config.toml
n_layer = 14
n_kv_head = 1
d_mlp = 896
norm_eps = 1e-06
qk_norm = true
attn_scale = 0.125
init_std_qkv = 0.0379
init_std_down = 0.0
optimizer = "soap_variant"
beta2 = 0.95
lr_head = 0.00661
warmup_steps = 135
decay_fraction = 0.935
decay_shape = "linear"
final_lr_fraction = 0.0
Each number is 128 + 24 x the weight over its row's rms, rounded and kept within 0 to 255. Layers, rows and columns count from 0. Numbers have three digits each. The size before them is the row's rms in percent of the matrix's.

# layer 11 MLP up, 896x224, rms 0.194, rows 458-582, columns 112-223
107:143147093128097161110146125126123133172122112148153160161137146077134087134155140127083155128115136132168095107141155151114108138153095148131118167135132134086130120104180100172108105154151155062112136121129102160109093152147138141138078075118125145135161110163122141129129144151124113165113127091141110153172122138193130126156094118126
112:169125150102054099100167117135092149104131091133091150129139153152129151111084129098097084126141123112122110122177086144165103150176188129147103123104094118162095097128179109133133133128068147083140123118138136163164107148124097117169131125130057131165144115140121094101138103140141132127122160128130097156108111135126123111117060112146
100:112128071133201133112150137081102118095169135119145117119131102113134129124119115156131130130118166080126115148115113137098092157121134085137147128140149139118111153097155117137113107127095110122135107124118183162108135147109126089143100140139145122126132102137161159115094085169126140135133128123104098103120095101091138149104132177168
100:116117096118143119175125118136099096126137129131122217145144111164116152165124140104089120146136149150100150118114091114164147107080114097129152167154123106148131151149129178121110126116116149105091086146122139141133148145129157097131151177117172175141104116135134120112143127115109141089116134135147119100121092102128112117115134116173
099:105105104084088142179137118126143133155130130150100130111124134110113128122111114119145104115086134138138117140090179143095141100101145154123089143122133156128141143098102111107139118122144126152161119104079139134111147119110099110115138087115125145139190122167129091103127114171147128120101123139103097144149125160145093133110120100125
090:132137112145062083086100088090111120122138137122129137149132123123138172136121100179092138162147110126134163149139111100103110139142104111158125116164137137133169116130115165131139095124146101134142133122123081107128151084121106138117143117122134131083092125163108115157110150099133125128072093123153142131095140154102187085124120105132
102:135187119148148123152112157118108112146145134143056089076152148135148139134102156117135131126122172186135130130131097163108149173140134141111127086132157129100111118159124096076081173126122085108142081093125109119126087124092168159104087146115139171116104101125088152148127101150150103139099114118110123143136133145143117154153123137131
099:114138101099126126174099129101103096141155132136107131159124157126097151153109117164137110104157142116090153159124168108180135137112136130108145112138090205142099099104130151129094093156127095111143101158140130144122129116141147146151119127116168106142155124133118103116155098147131158149141144114146125153145128125130146140128151127126
097:119087140130134109152107091123126145172141185117095126124128162129142127133131124171113173136119099164099131130104152133125160129134102111094104113141112154141123164138107113148159147128104121120090117109138080135136095109152106153102124118133085089119116120143089127114080138125136167116151111147175100169158105139161177061163093151162
098:127131145130095151077154152128135165131143137132140172148133133134119122102090138124138115109165104119125122082171135045131139143076127117129145109105157147098112138084101131119134135118156127124121115142101146127095167124142108124143162146106113108116135143137121132130124109086146132097155126148141119162131187087198140115120159112127
096:138121149176091091095124133141112150080103124125101120131131135119180148110126115114115147121105167104098100111098133076096126179128114177130134108136148140132096124138099158135129107112145144128179124172127126149159128160099126121142120122154089106112135144174131168131123101127131156109105156127148140109113123096153110147136123128123
101:156111149110152151141151147112141125150152127131127150157137111129109175137108124154123123132091169164129100099163150127138114136130134107158161088132116144098147132144148121165059158158103183131150122131122125127157099176131134064157081167156112106082139126143160117144133141110139100128116151103123147120138130110160119098144098114106
100:166101114123101112149122115143123108117138156129165152151133061080096133152099134142105154156113123151127099094138132108151133131128117142147137060142150125122132143093129116130129120116161137146156097154139133149099118120164128115102069136154115110156085118133121122126146125096104131131132123123114106149145165097125146105111103115155
101:123145175121129144149191115140141115132131162122147114113151147082123132126106125150160104138134140163142099136119152094160115098106125142129129130108189116116161104183135112137109111140134098132150144102098103151164127143116128136126095089143144093090105132153112132129139121112168136111151170101127152118134146141120176109161090123123
097:147135151092124118151135134083149094152128082124153183130147087114116135137115152117141089106107169161069121106150133151140106124147110129162108144117121119127116140139114088111082136129153135114110114157131134164141119120132113102149128129179123135107143144171142149145136138109120163126107092175119158151103148111163132157141107137091
097:093129119113143121114099141110087126136103140117134154151127105172109128081114131145136144128141138102136155082135089135177106118124109139133124134155146114119157064157144124175173137076116110112132102114110099126123159113138135132122139101071129122165102129058111082111139139131126153131129133138109111174164113121095149137198114123134
097:106094155129170141094149074101158150152137148132165120146130100118090166118119212116124159093128137111103144102139115118119103131115174113143104128124174111107181155104111145141077131135143126084100139124115105111085120146144141135145112175111135158115094115156146152071114120112122097146089085068111156120094161114107120138150157117128
107:102116116176111102081124158121150170109127086139148110136100086137129148081091168136123148139113157161168148159119117182095141155120143139114124077105087120133116078061120107133102104143126157111170136117110144129108131130096169130151189099091092123140097150169130159098130144093153119099161145123125131130079131144140142140141115141098
100:125155141109146132136156123121145132124120115114110135163116115143112136156119156158082150108119124174119140123130159113119099160135105146183121174139162122090124096118107134109131124160128128129127115079113125133134077113128143117136142150126107134123165082082103104136093171124120092159140112164115109151183125110162145110094124131139
105:094148111135122094153111095116118126133149119137116104121171110063118141169123142084141122123119122118145118125096151121155152143156151091122133156114123127166151125147137064104114133130153120146119100158119143102173100136124136117092131109125155119144133085159138135152123135078139166150137138130128073129152126161106106128153122151084
107:139175143117119104110137097118139147121141135129098119105124144116073124132152146160150075117162160136102084174121112117112161138127110162110146158174123137090101061127135139133160075152111137089113104134105123136122119125123088142125152114115173096113131145087116179136111096139115179113121148159116160132130090071153144148122126088137
097:162108131112173150112150128114137198145123132091147125110108128151126127134147136119158107167095114157146138130101128123097109135075078081137077129111134140125135115153126117140128096112120096154132147136083118194132130137160130140109133113113104150098141096146165107103137141107109085114112141118130097120095092149110181098130147186152
102:139119161128147130140092112150133148120088112121124149121118123122132173081156116190166145124118144160123098119139135121122168099122098103152186108159087143113129149149134127142151121126162092147127134113116136119125120129088110153112118148121082123173135115095117130118124131131106070143144094082151107138112125148164113129136131120182
101:118103080157115114090108120152125124084146130109167182134136118148104112118104122166081147137125152127141166113125149111125129119134151163151106136152105157110182058146072112123169158164135145138115135127129119126086151122112140128133118145119086130134115134111129125132154073090109105110111112130161073109152088137127147117102117140099
115:092142152137142096113100141135147114169119097070138127166116137128138170091108138132115143108119108130132147136092112139149097173081103139141122128156113123134121109137173176146146140143150133124168098107123111094178114135135142127148125120067208113126131110160143120134153147126144095110138157152157130134126099102135148116132105061091
105:157137145165128100138152173120168130092119106139132140090133122095150127158130102127123143129134085148133114090104116074162101119164146140154155125155122081109130147108150111103100103094143089127117153159144128111142082161113160107162141129165082145077106129126091093160155133136112120099135117139128158126200113156135133114127112124193
097:076104181103099141126164112092148109116134114098133108127154162089107126115097125128135141101127155116134172107112121125130139104122110143114104143139137124077143078148125103126097138168124127124128084117166109166107114118107123135174102126132138099122149117088137147145130127076109111142136134145142103112132185179127111153126105128136
098:124105161105144105087130116137076135112157140117109145140124171167107106120158088110120153128140161075124157117158117136128131146128114117112146121074132093154132083118127085128150117156131112129111096134145137132133161163156142129131089099179078119140122104156161099054133140151139114157145102113120114152160137167115125132104112138118
093:162144134119162125117103181132112131143101122177122154108108130142165158141092168119164105115129114155167141121102126101107109131128122100124144139088102109145135146127137113095090162141145101122102112126115173161116130137137109122131111113109073078128149101137141131134136167107126118097103165142127128141112093144159131112110144144124
098:131124115144152120089113128130114133163119162159137137117132160130136124159137128096161144117145140131086181156084123112163146149123126057090114121147138102083115162155139108108152176155139098100140103132152145106150112144110113153099108165137121191128136114136158162097157109102148143099149125156137142126150184149108159128133106174121
100:109150111142105148115144108128143131149176079129090134148104114153144136131115130143143155166119159154089146078088101133156148177117102119141123124101108150132102134133175091098107119075164159136127099138139115153130142133154129131124154116120174171142140104140092106106163146165149121169155101183102143117125139158125136098139151133102
096:128098176127115140109160126149162174126154142120131142115114107151118125092127151131138142108100133126114157179111155138074107160150118155135120133099111142085144095115165125095102143113131112121120116109101143103175133124077122154079144109136136137127117138160146169144132102145139131124098114121176124158099144120139106117093067092138
096:168132141134123152140151127143148101132131126110127125121157141115122129150133068137130129136148113149148127114066108097088160147182114151143081136167151109067148162123113108135146105100179119160096106100103111063126114128114101124144111138098146122120165118138132140160040094102140147172093171129095120154160151117127133142162096131107
111:149117136137136127126083119119151134092119118151157143126123133102132108083126109153120114157144119153139130083140112130133113099133128126117093137121128082147134097095130115114151204157089100146074088099134145148098103112114126143141063132114135132139136138138062134157153107139135122117125161138115131148137163123145184119102122123124
098:123139120138141183139141140126123112180103109111118155084125143158137107123113130134140137153110118119133161123125160115098079158108133128122119150123132114141139170150126126087093101112102085103078119108140143132111125166165146121138119107140100143097143157180152129120093135138112140157169120106144113173075146120164120096126152144091
102:094108136148154099107125104107160104108132082126114123119122114110097110145122110107130105098099102116157101119153139153073134125064146118111150128108142127130152123155155121137100077150110102106091149119143179180106131122102152107163170144095106117096149114160153135109091131134142128087135123139111119133151129116101141118137145123110
108:134162145117154066142159099111091195133133154140082105097140090134136129098140130142117146115135146135130149142113145111110132119113133124129172145083093139135123096130133149158139144122105123150125077162102145167181102076098158107146068142152113087146126114151165173106109133124140136090100150135124116100150136139144115175131100143120
098:123140118112090173112167128132121101157168184121137115181096154119161104158115125130144157104161136133132154139183107161113121117158102116128137126131106136102095110153106150126149129134149115082110126139114150123171078119145164134151118136156115129128110066130163145124176152128136043079116126124152118155113133141140105087121124115079
100:131150109140126087134106108106089143136150144120121118107090125107099082133083121171140115169155165105097154147121182108135139138095158122095119122125140153134165114126154154110111163158117121111145081096090152097131186133113116139097127169135150102127130106121108092123093133113084133090136097078110132101151091179167113111130130138138
093:151116112129144143104122131218114123141099144136106110111120105189161115166094136117122134079138181128135114118105107100118149168141130114120125116138117123115143117123153149145128157110084141095134144123105128114105147144084142148122121077131124142125110152146123111131171150085098107153181156121122129115132115127132124127181156103165
097:116175087136111162120123146093146131128129165110108133096122162105115132113149076132116163155168129175099135101128099130120131138127122155128172118077137144090140111115111126127097169121158164104136084121120120129069167158151102098151116119149106164146134148148077160123130096135132161112164124158140110146074121128126109124133099108135
098:103101132137129139123108153119165152179119148163127107101115133101171158102076131098121140124135130121183137155119146122115115136105122193155138145111176143103150143142164158170134084120117122163125153111077129092139077188147117134130133157105176130103137145128092128135131144179117142114098161126074136142143139125159149148106132121116
097:102174131087100107139097138146153163122136097136125112094131138104095124157118120151125131149160123147134154132129121166094102133136107125133149142135145078110143068171091144122084136180105104130095153125140098141144121147140131128136111155134122067165086098148122088137170167164132143091130100111146190158149154098151158126141154126129
101:124141102126146128131148114136119067146127113120159144121141071125120106113156126165148178154150106146100150160136143114151139125122154120135142103120134116117151137170113140152137142131105163122155082160151146100096145113153113122159113112134159085096077123103135147134150181132149052133156118128156096116139130152102166173121094122122
103:169098113128131123131111146125148158165112150147121113118119140158105149094137048150116113120136183128143162120112153188105099116119108177116103093107144101151093106139123132102134149137097161101112107109139071154154128128135161101115161147124157124130152115133114126194120101129103128153152117084144119123115154172160102145170140108169
104:166115106072089107146136117112147165133125123131119123112119137089146108154112147125084146166115142149137130067152128137112106116114149081133130116147125103142132149108154105100155184143109111129134079140084142149105130099186181133150150106141099142123117124113194119170139128135136131116169161115131130115142129121139138144099127119152
101:142123163105101116157101150139115133161106117134144122123103140098112146122158127134128082102163175175126135116100087122101119141139139133119085139108169106122114125162139127118112165120128126112133112137129173111125115155150126162179104116129144096126131120132127094110111127101188152131113097126094176167109130130115100144159130133137
098:125084151146083105091123157142147112089071106141129151133102125120097089127125120131111128147071088099106121096135159086080133147131151153128103153140144111171092117132161142153139108115116150132080119100153132126166135124117140130116106123183108145115125143106105134156129103143132119139108120107141126156102128163110137138140154096110
095:079112143130153076138105114122117144112131114158116148140117109145179094158103092074113079127126160189131158109134088106097096160148118167149152114156142112105119144124130126126137103131156131070156122126147072084115125128111086079109106126110136077101097104116126154085161146118136097110143103153091118123109115092154130111137104073132
102:120115105086097120080108178145095086154130117152101104115099130123161123100113167119142135161111145129174139077117102124133155155125184119119157092109124137133110125147090154146044115157164093184149124146101128126128093120121166139154159145173160139105119130126126141131121140116121145129090105141130080128146098114101130120152155100136
096:086135145137088103052137115128177150160128079124102159121171134133138112171099122155117163092099132112162126131138097080148126124115119108126094135154106135069112131107136143111103122146109087144143117097130147114138101107142153120144149143126151124139131092116087127137137119134096133138144143147140174130174159171114140113174140122107
098:135100145127168125096131151104133122102169119142137112150145141094157115141056141175093125071121130145157148152133099140086133123126092077112124158144122131184118119129155152142151097113105090142162100135156115125149152143126154133142131160131106118148142155117130160128198150148111171088122109116084145142120129117146137113152187117137
090:108149093117115148075125102132142209118107138152143148148139127123163141141110147147112135133107135129160148126181113156083081159141132126105116123140115122151122150135124121109138127161143180130123152131169078146098135150132141136108119133091119129084122137191141118092083114101137133099138125148123161150095163133069152149160106118114
094:111165088149130129123131072107118132099143075141148113149167070148149134139077082133147068120155140158195132136149132108091151153135154130104132129169116126073070134151149143141106111109134137107134150127154076167107142111134148152115100133122079178081094115093166154133129153133104139118121115103149123110082123139125160144138136091127
098:107104108131161108150152132121162093128149125156122146171130163141100121151105155141138170152134127161130128151130104117105113126137123139104120130151116105135124117117116207115144117098100124154136105157164173124122117140145096130129124119137134135065113119157147194093142097088137146124144159137116093133172149118072187129130121146108
105:142115099096145143132121099098147137088140138125119165144129171130085093109099157117152157129142107159140171121131104102091129117186118120136101114123131126129105135159153166104165105169089118171123159118128117116119128163081136103113129144115129110144110181122131145201112122103105146156073147107161115130077112139112107120087134116117
093:121126137112157127138146170146137152138144126115141125103128112074108122121146120129126150093105124116142138170117148150158124125108070112125135108120122131109136120132163113165082130112114096154171081112138136105132149116133149133161153105116116142126161122129145093123133134132158119116111101138138119130134156137135122101152077118126
103:156144165100145150119126129135113134113088128188101129124076128126118135142126127143116094143153173164117160148126143106160098118130118102156088103111089119100107113086155155143104090102158151124126130148107155128157114103137098151125167191127098116129083126118120140102147138142148115130085134148071100100114149130141167116119155110126
096:123135149088158126125112122140142121145120112126117072136107132150141088090123107157130097128096073135160119149162146139152108123174090132170105100112128107172126117117127143109119170147120107117136180118135098132128163118102112133111100150107144139144142144135167141159132112166094136110120156134129110093096148111131139085161129129090
094:100124135114129098140097152158128112113125111167089120128085139143141123112109174142142109105129095160135119147121109103153089175127150101130115154109148134149140130098156140138112120150164134114107115089129098105170130135099059121148184143099114113134127124124106148111128150112157144128123168127165137127142138151133104120095153123120
101:129112139155096121084112139149141135153122113199144135155129176114156088128104129120144163093146114111137146146147107165108092113142110120079146162084126107118137128120138142107125150065126158134105156156091157120145097094130132159130073122108101125072130059148103133143169134133092118118100107133110103164159098121109121082112139107103
103:163081081107124147147111116117142130131106143109148089131150136137138119158100118138136086127115129141124120111151149115121115096124119169118142132093083137153097136143098106055142111122104135076125182106129135079117129110132151139136127122173121091118126101164147143116112173111143108148129190124165148112157085134113131123119153154152
113:110133172133154139132094102137146125106165099131153181127095077153097169137135144090124158137136149115129150160131081132090152136112133101115133140153150152117127100113118140127130129180145104107152109074080126167131130124136120146108152191106119080124135116131109163128107176096143120124112113059148149123148154123116153116112148133129
106:148123158124077135129118110172159086152167119150103139154099136103163143147122112085102116118157093153122117114104172146116093140112166140144134120129139094121072146145099152167152155115138144105141111106163152102094148125132182102141134104161133169126099088110149172124093175109116120129111100091115085140126179134163165120131109117135
100:103162115117105096111082105129166118109128099124159133113130127123094109119132154108142138120113130122089146145104131141105140173109152096115157165163130152160138099124169099166122144097131142103143138063121115101138114099178126201098102108114121161104089119146126139088142111100114143108129132080134059212122102118123166149138112146134
091:100098084116119134117151080123092132168143124128157147106138144160106144167131153145140153148138115151139140123167104127107130179133081131135104112155101190104077112143105133096131102132141141109132174136077123130130142114106103116122134127114097124169174124138090142097140137124126148131104127128096192120120155138082132114121136138124
100:118154067084131108114128167123152144126123135141161116124130152118132126133114149109133136093132147140130158171135175131132124106080157134063156152111148152171136080146071140151089102112100116107133091122132092143093126137119097153135121109169120134103118159155095149137154132162167153173099098142135076110144110117094162118166155136130
102:134111124104089128141129108177157158113141137091103126137113137112119164082081119176091078118097129084149119152085093124124136148115115132125140132103140163149141168117086154127107130149089107137124114114076101124170169126128150125139148136108115093145140124140096125145133123131140158133139124146153133135117119136136107168120114167141
095:096158119138131162093120104140149112102096175151082107134141174103121149163138152072114094161095144155156107129115163116118117098160166146139147132113119118112110129110122135132139116094122119152143111093170114120160162109171157124123146104139162132145104138138183121129131149116138105077105126057129143113170086124119135155161142136098
096:107075151163108097113112137123161121154129137080121179117121134111106151124195112193153110134140152168120174123139134103094105135100110168157116133133121121095116121125111081121131096157084114101106137130139125149100108167154131094190112111104117149160149095128094142119141153130153145098124146103125133135132114125113159160146137083104
096:128100147131152154114152112144111108115153152179077132103122149132102139131141133082134152116147155115131135137124133138140131167150127114121155142095083135135114134144073131111108146145145133092122105120109094113145117112138138161162100152132142097163195068134111146117114146170104118128152165146117135076150146158124098117173114123124
104:098200121134135098124078113145096131131106117144128159133087128159096139093124119148121092136149153141124146124120099135130142086121106132110126119158155116129128131133154138135109112141133110123128104123162127179118143155165114143127125100083120161114142137135130142106103130153110182119138112158174186137108098142161182085133133135142
105:128098170116104145114154109138154125131139159137110146125093097115133119151152134166155133136095146155149108112112115114119129133133097083119113109159100151150145147133093127134076168156142135157153095124096179123105100141144143138121099122059106127173140138145134117142143148125156110149126165127164133114144087186128114112124102138120
098:146150140169126169189108131127098151111087156143126133118168125138100122138111126145126132150118128128127136123167105110053129126114144099132113135112144090181158108098145134134113134132142125153100100153153154194099156160096136131128094107103140093118124129162116111136139085098148113127110160139120107099121127164100106140100109080133
101:135082112139166139142105129177125111147105122114140181168094124106114119121094094123086114106158152128166112111130135158116116153135110118141157117129117154153132141127116126106111108123095128121084129127133136142081136120139135159157106151141123127124171127133102108126168134141149125119099126167153145104155103099141137079126174132135
099:133081154102152177128140159123141121147069112123139126111137113159101101166144091131148128090143100090143110120136124058154151169125151115168140141120104145127115109104154099150117132089129149114113127129125153174093131109176126138115117122161145116105090125079149122097149128163128124125111143135153144077115153141120152072135149139092
102:129107099143074088092147085125142061121123149138108118134121144125163098135147080102149121101130166166152145143122126102133114111123141084123124105136137143137118155128142129104109113087115114147151101100108146137164136155124148147149093110145182120116128097141132146138145162118125093132119130134090139146157107127117144124117156144149
102:113118169140109127183171141078118082139162161163135099163145172124076129104129120172133131129078106165125168157106092139092112128109173099163134131136166141129173160116131155138108102125171130118104139142155153052160158146155147137123136085129120121121112159147117098196124162139129116158109122168133132131140140140097110144124107119147
101:198123111105115149178119181122124152117147112130162122126113121107140119107123150095121082167093097132115133140092146124101107147129110149145133117097118169134101156144049117146133131143116117138138112113126103114109100163137129173173093124121133131111126089145107165111123085108110125104148085137117112113137176138102155149115157123089
103:150090107134144083133110103130166155137112152138124158110147110129102112170108108141138145123153121128138156150126110116120156152122147109151094131112109120098096090161112091102087108085140143076129159102116150141134110145098188142086103132135139088128134131112124153101166136092096109075141105123116149125113149184159128124162126110106
098:156168182114108139097136111176124117123136119156136125129178171158159157128191127139123115157110132127135136108105116135073123063118116108140127132164166118105141088134118111109085160140120134104107169149123134107137159137162152163128136123084127137102111131128110106114149189119168180149098133127132143147144144125097117135103153147115
107:167107104142135169128080113145163139155134149079122163149103110146118127107103115140113092118137170171127126104145155114164137139150107124126139116136156115151130106124172104150123102158144123145126110155128129165149107133087079100124140140132111171122189111133144116148170158139108124130096106153082142142090118140115148075123127104144
097:124134192119119129137115143111120151125119140161117165147116156099081125097109096156109103119135136095122119155149113130108113143121170130132152147120145147148093069097137139176119124151108168129108104136148109155138107120099107116162142089135124116097151176123170131120120120125123137139138138112123114124144124147140104132115133137119
114:114161102114135124118150125132129152109132133141089107155144134136125119087152109115135128152138125117134117148145144148156172118134141128119125116101154142138114063111129108128118078176094157116120129053125109159166155166120129088125124101096141090175124145137085099144126136118136142079077177147084135111145126119131145141134109146105
100:137138132097094115148138127144128155095188106171126116143126131167116132140088112135115142137113136151112111151135104098130133120109147149101107121098068121136111066087101131145128133176095091108134071165114163117120126126128169174115173123135117125121130154150151124162133112162137161095128129136158130123139158124146141160125146125158
103:102148068113128185162111156119158155124134130075135129149097118145167159096133127165173061108153118128126095110136094118131114165137111140110136142116112116090178125116157128126173139158113113119139114118139132096139174110142155138126144130155171109147099088109152096095133126145109150157119116167113145122147125127124116179140142116127
105:148110121131124144116127123095138102182124155116099149194081151119143114111102173134098120118101137139090169165114124136114074137151108114101118138120157162128119132177126104122114091109111114118162149156122120128125128102102068124114149122147126112141146122156113160110119120114095122140146163128117125106103151105080113109139145169099
108:117144141151156112129158143139107150110121089135115127143106102131091089075076167138091104115121131117150136153126086126111140103137132134123109100142117129156131092095150150115132124110086148135162103169104128121094126109126117128102098119132147130151108097129163187181145107144115137129126144159102174164181121166109104154154107159114
095:132119146151094176128115129118140122119160112134112136126117123143164097095085106067140126109110114184175136142123108127156181079107107094078154107118158112126129144161076135121089138137121139128080117180144144185113141126102102158149168175104087120143153106127126133147156106114139079128150126146154124120115156151119120121159129143129
098:101080123164138115131147134113187146110112133131131109095072122121154136126133109128154120114157177126147110115132072123094133097099141134113132077140135147127171084146136120124171111118142155142153151153126150119150100128166130133136133159140099139095106137169140152130100159118143129103116098156129141152143108120153109164142128128108
094:139169115112119124139152140116134137108114136102139108133172139148141159105086127101079121113155114115163133154142106101165163144098125133151140168114140117126124162135133123144087096118112161095121140110093154090132107107135137153102144139112121129153164085131128110124133129102101105049107084145141153130139149167183139120144189111147
098:089085145100102122156137127090164116105104097083105172154123145205135108132135144177123121120106101133117131127128148131102143189126145130126139113114118135075132125121145129125181131128100156156172112160110134104135118180172127147090165118075152159135106145137149145103163163113098136135149145142144091119109114122138135159146116138190
103:147155115166145108118142119152115107142111144140133099131142149145116076145089162093106139122135144127129126090145124116164105134144117114087107157145145131178145129133157136131131127152161158146082116133168110156118176125130111130144155128117096173149126080154098128099177128166137130105174124130135130178185110112138119137126122099130
106:168152115109100117156153112152085091119077116104130101109133112112126118112165148196136141139148143110181110130139149171139127120108126175141097106121135100148125167097147134158188114144158147139119099124138112147146073150102164140123108136112067125117130100148159120159140114149146133119114141133080158092131117116154102087131081126129
100:147095147145127116164126179136142158138159154167107121146146119183139134137117139150134132139103127140153115096144107123103140131138130170147150138153090105112124125091142143119146086137105197106122127111126090122148103169120163132130167118111111096119089121160166105128170099080138123099139124138132136120144104123164116126143111114193
124:132123125132100134156127149103114177124155088119140117142081155118105131130116077140155122138099145102164128130146141105117134128169133130132103125104142158160099123106121086120165132102138119133119147146133114133132152153171160157125131182102161145120084118123107119078116137125101149089108114121148155089148168124117121131165069166125
101:105116137119125153117176118146122124068135104126122128152160099138142146131104124153094090173144145115102099116122144132085171114168107082114109112156106124145158147179153130165127188122086113135101123118143111168156105150107110109108127143121139120073159137126098143121178112112106110096139063082129117116164107179096105087150084137130
098:131126112131155124116146093098112119091082099106130122133156099101113133124137094085130123172178140086121133135165157147116125129156138181107097111117109154167128101164144118142121066129137129128138120150126125114131145112126136121107178129091139083119108118184107136137106103130118084133108119108135081127143093137118118120112107138108
110:118108132108118158135112123113141120136145131115126116112118161151129149136142110139133097132153120148156166126119097102140137132072140129137122171115146109159131162143130106099088134097060118140146138106157120115137152113125144135125090110117106145094162129133163117132095120102158121131132105090162122111121102118151132089109077118149
095:097134155131164114105117144119164134123120139122127093155172145143097113076124090100132076122109152122122129138108150116116118127180086135170132129136141166081120105144126155072117155131134166197133131115094145111081112100152121133126084136097107121081146142130138144141140093116130132199104137150068152154129117093175107126127109149152
100:128145138129108101096096074142080122142112084140119120124108195134130152102123110108142103096106104145113121111139167122164159140124131152131116139139112126128111144117133118153117126118137168134157149143111140178095103119124124099103101137139158147181048079082151142126161150116129133116167164175150134075108140114125112159114105117132
102:132182142125179098114097132195122048137163143126102146116180180154136144089111075130148123134170119152141109156103139133065098149160118163130173077166146060145133139153109135145108083146162144110151113116131094147136109152147092130112130120113099117117124155109127138104124103150136113123085115105147123130145141152171080128136156134147
107:176134122112180143129126146095144130125127102106139132119114102121104172136156123150102150150164124123112114130080111097166170109170112142150145174124114126102139112117094166113126100121088106127123157104126139131132142146075165094137127154138119119100200139096103170097132103126103124103162102160144109131087122113166125120161140152089
098:149094128112152152162124107133120095134087097152127169115150085103161162094083134098158128132082104107140144111105141109147134144105121129122125149138117117155107145122102091132123127133177179115153147137128127135171142155137096145124131134113101144132131145106129102148101099105165110163120134158181125141167132104119155076111143121171
105:137085113123166138138142163093146132146175121098108070136121110092114114117141135107158129075132155120116127117124139126168106154124155118124119137162176097154134130146144103153162151125126131091135136095131138137125080110151165095154142126146103145123129122128133125143109130082119114150104109114119113155148139113096207142126158135117
097:118125099132145083102122123107152109135145097161142146124113116117108076125178134152104146106109112131156141144118116115095150209129144110052112135162125119135133176135108081124165101141134085081124061088127102096135158123134110096117116095129169085111115115144159133111132167077166154117140110144124162175117108108128105105135127155128
096:092097141122178083117112110136108134125106141142111157105119145155148189134134172136107100142129127102144143139131091118158160155101166151150135131169160112143076119115152134118102129088188180116158120076156136128122100166150135145141137088161144142121138125116142104103112092105082130156103082120125126118132091182129103149116131127127
105:128101098120089103139154146117123124102168125147158151141096110140074098126101154129115130161121108140100104107101130142137090148092146118096119143141130133118152128160127159128144075100103120133143121177135167130151112131089137135192125124121102115112097127131122116113146142129122138157139110133161162165122121186118135092122143171095
101:112108122166151154104093150112187152144108126120114127109126162119140123136176125100150113120123124134139104161112095141089117132129113138144120104164171157165125104136097134101142155149169092122148121137130114131105145141058119137107082166106134139130151143164098157127119084144141135136113139145122087107158149133106121161113166109117
098:137153141122146102098136120087169165119112113152138137138102147090144142080159098136123143099139146118091129142126147141111151155136102087107140146146122192120141086146119081164166129169160132165121127165113119120072110113127128127124089079105112086148158131186141126122146116140176152147121149130132107150136108125102138171131102128105
103:146131141157160118109106165144149155146118148135114109092129165125100163085116145147135094149104134176126116127138055115103143109123129138098159149138173151149115118129151144095111131119127135141148128131129102090165099110095154122148140159102129150098154115159122095140103160136118126148123123098073132157113150137116088148155133108139
098:157131116126123130105139118097119108115161075134117099138141097122169116144124130113154123152127121132136123122135124144167143117108139159133119103163130123122080063157126131091145112084124136151153102144139131104095106074126151155164136136152136142059105156140129107125133067147111090095155142129103079133134145099176146143147142108125
097:164103136140134117130128127111116106178106159133115111127131138086115109127145091096149144080107121107112107132104131103130134119104105104144133091110144105104095067117090110167157093101124116116159148131105148165109152196119128095135132113139118098157143143164130155122123150121135098097105134124145149148142138129119118164161172128135
095:112115107118145138151142135133138136200148176191095129106131104109089060116144123125132142176137117153129115125087181138111136086153112072131158099100129150119109099120131084095099154151119105130125106181142153115137144116134119174137145123113143114121148114132134139144119121127131089135118106091163133151159084110123133111142133147146
106:124102134111115145142144116108137084106117117121116103163119124147158104145107098141162144133098128163071144145169094114120134135161115134137133119119101142118140125108154117128141133159164148133132135160132155181144121121153109110129130088152169099115098121149076129100130144144141123084140120148151101121161102132139112117154129131114
098:187092106115098091090165087103135132120136135171143117136166108172160144174124060153107134157127113162187116148133095121145121107177116144128121115127122127145078119180141142109127136106116136141107093146129138138082179111116134149165121132153110125123123118135119168127076134113105123150116116160093155122090134091121134117147136099150
096:148117096092122089133079111127171086125143126089100140143105177115114105122122123117143146128141122128149134108136097141166173141106143106173141175129132083121170154096141104132149140128145105115129097127116153102108133111118129119132052135127112137129150111130148092132134106116123127167109144160133160121144163126121157164113130128110
093:089117113120091104139170113104167109173190099122126131127129129118111142135154114113106165107092156118113084115113106141130104137126150112106165109163139077130120110159099123131121119139174110138108063146137140135131136112172135161144138112101132131144101137138139119163141089111109118127082159125151117142104115108104152117164123139110
098:149131129160133147147109111160132100138098121122105105134131123181163097120132127121080132152131120116161126107141149106113108134118142149103137163108154122132114086122115089108088136108168082116135118114078062131173144203154120117094149111117153127154141117154092116178141091154169120126150170101135140142121127143155169145070128082119
100:096145139120145125104109124106162112132117095139067105135122119124114187137082083170100127142142187096161130122178148107136098120118128118096095113095124137136132131157120141105136123140118075111126076140094094131144125141097099166121137107131115115154130134123106124114131126136114121127116109164117128179155112125173103174171166188135
104:113115095129143156162153153149134160159127146082131174124131204119110123141111145141146128139135116120143140154129109085132118116116106134137083105094130140093086110086151129137132134124103129080111134150134130140172093160134120102093131174136129159143141127145151114152106169149137141113148116126121095131121162114159092143117112136188
113:157078167133127085136109138134137165136152119093140171074105121117170141157117148160141133153130137129143139160141159080181151143130173129115125122116111106085161098134107102081079165128127087118152105117104114139147164080132180143153151094140163129112092112131103125138159180183175116168136112124113132133119116148186096172157096121128
107:122190096110102154094171142118118132087101116086129156167116140114108126114126156136071134126117119148113131119096097134165120115135115168111137121144192102117079139123094103126109093131107137101103144117129123158103120146090184107120118115123116133121141103052103095138131118137131143163098142141145135162166137118118122097142121115166
099:113129159071095136106123138144137125104137122138182108113108111137136125103132099083131136126098120122095101170154138105120135127083095110124155119090125131105144151134180136139052118115170113101083129151060128133138168137154158154115145142138101099097107090096105121136169193102127131137118162142131127128155109099119119128136088103124
094:149205118120136149138120135123148150101093178164169107110139127096111125127103171080085096118107131135133112112125142107103112107096142110137156146113118115102103176084141175158152100109142099128162133116152106119137157110160122116111128140133151119106102117121154096160125143105166071113129120089161162098170145114140108124178093119107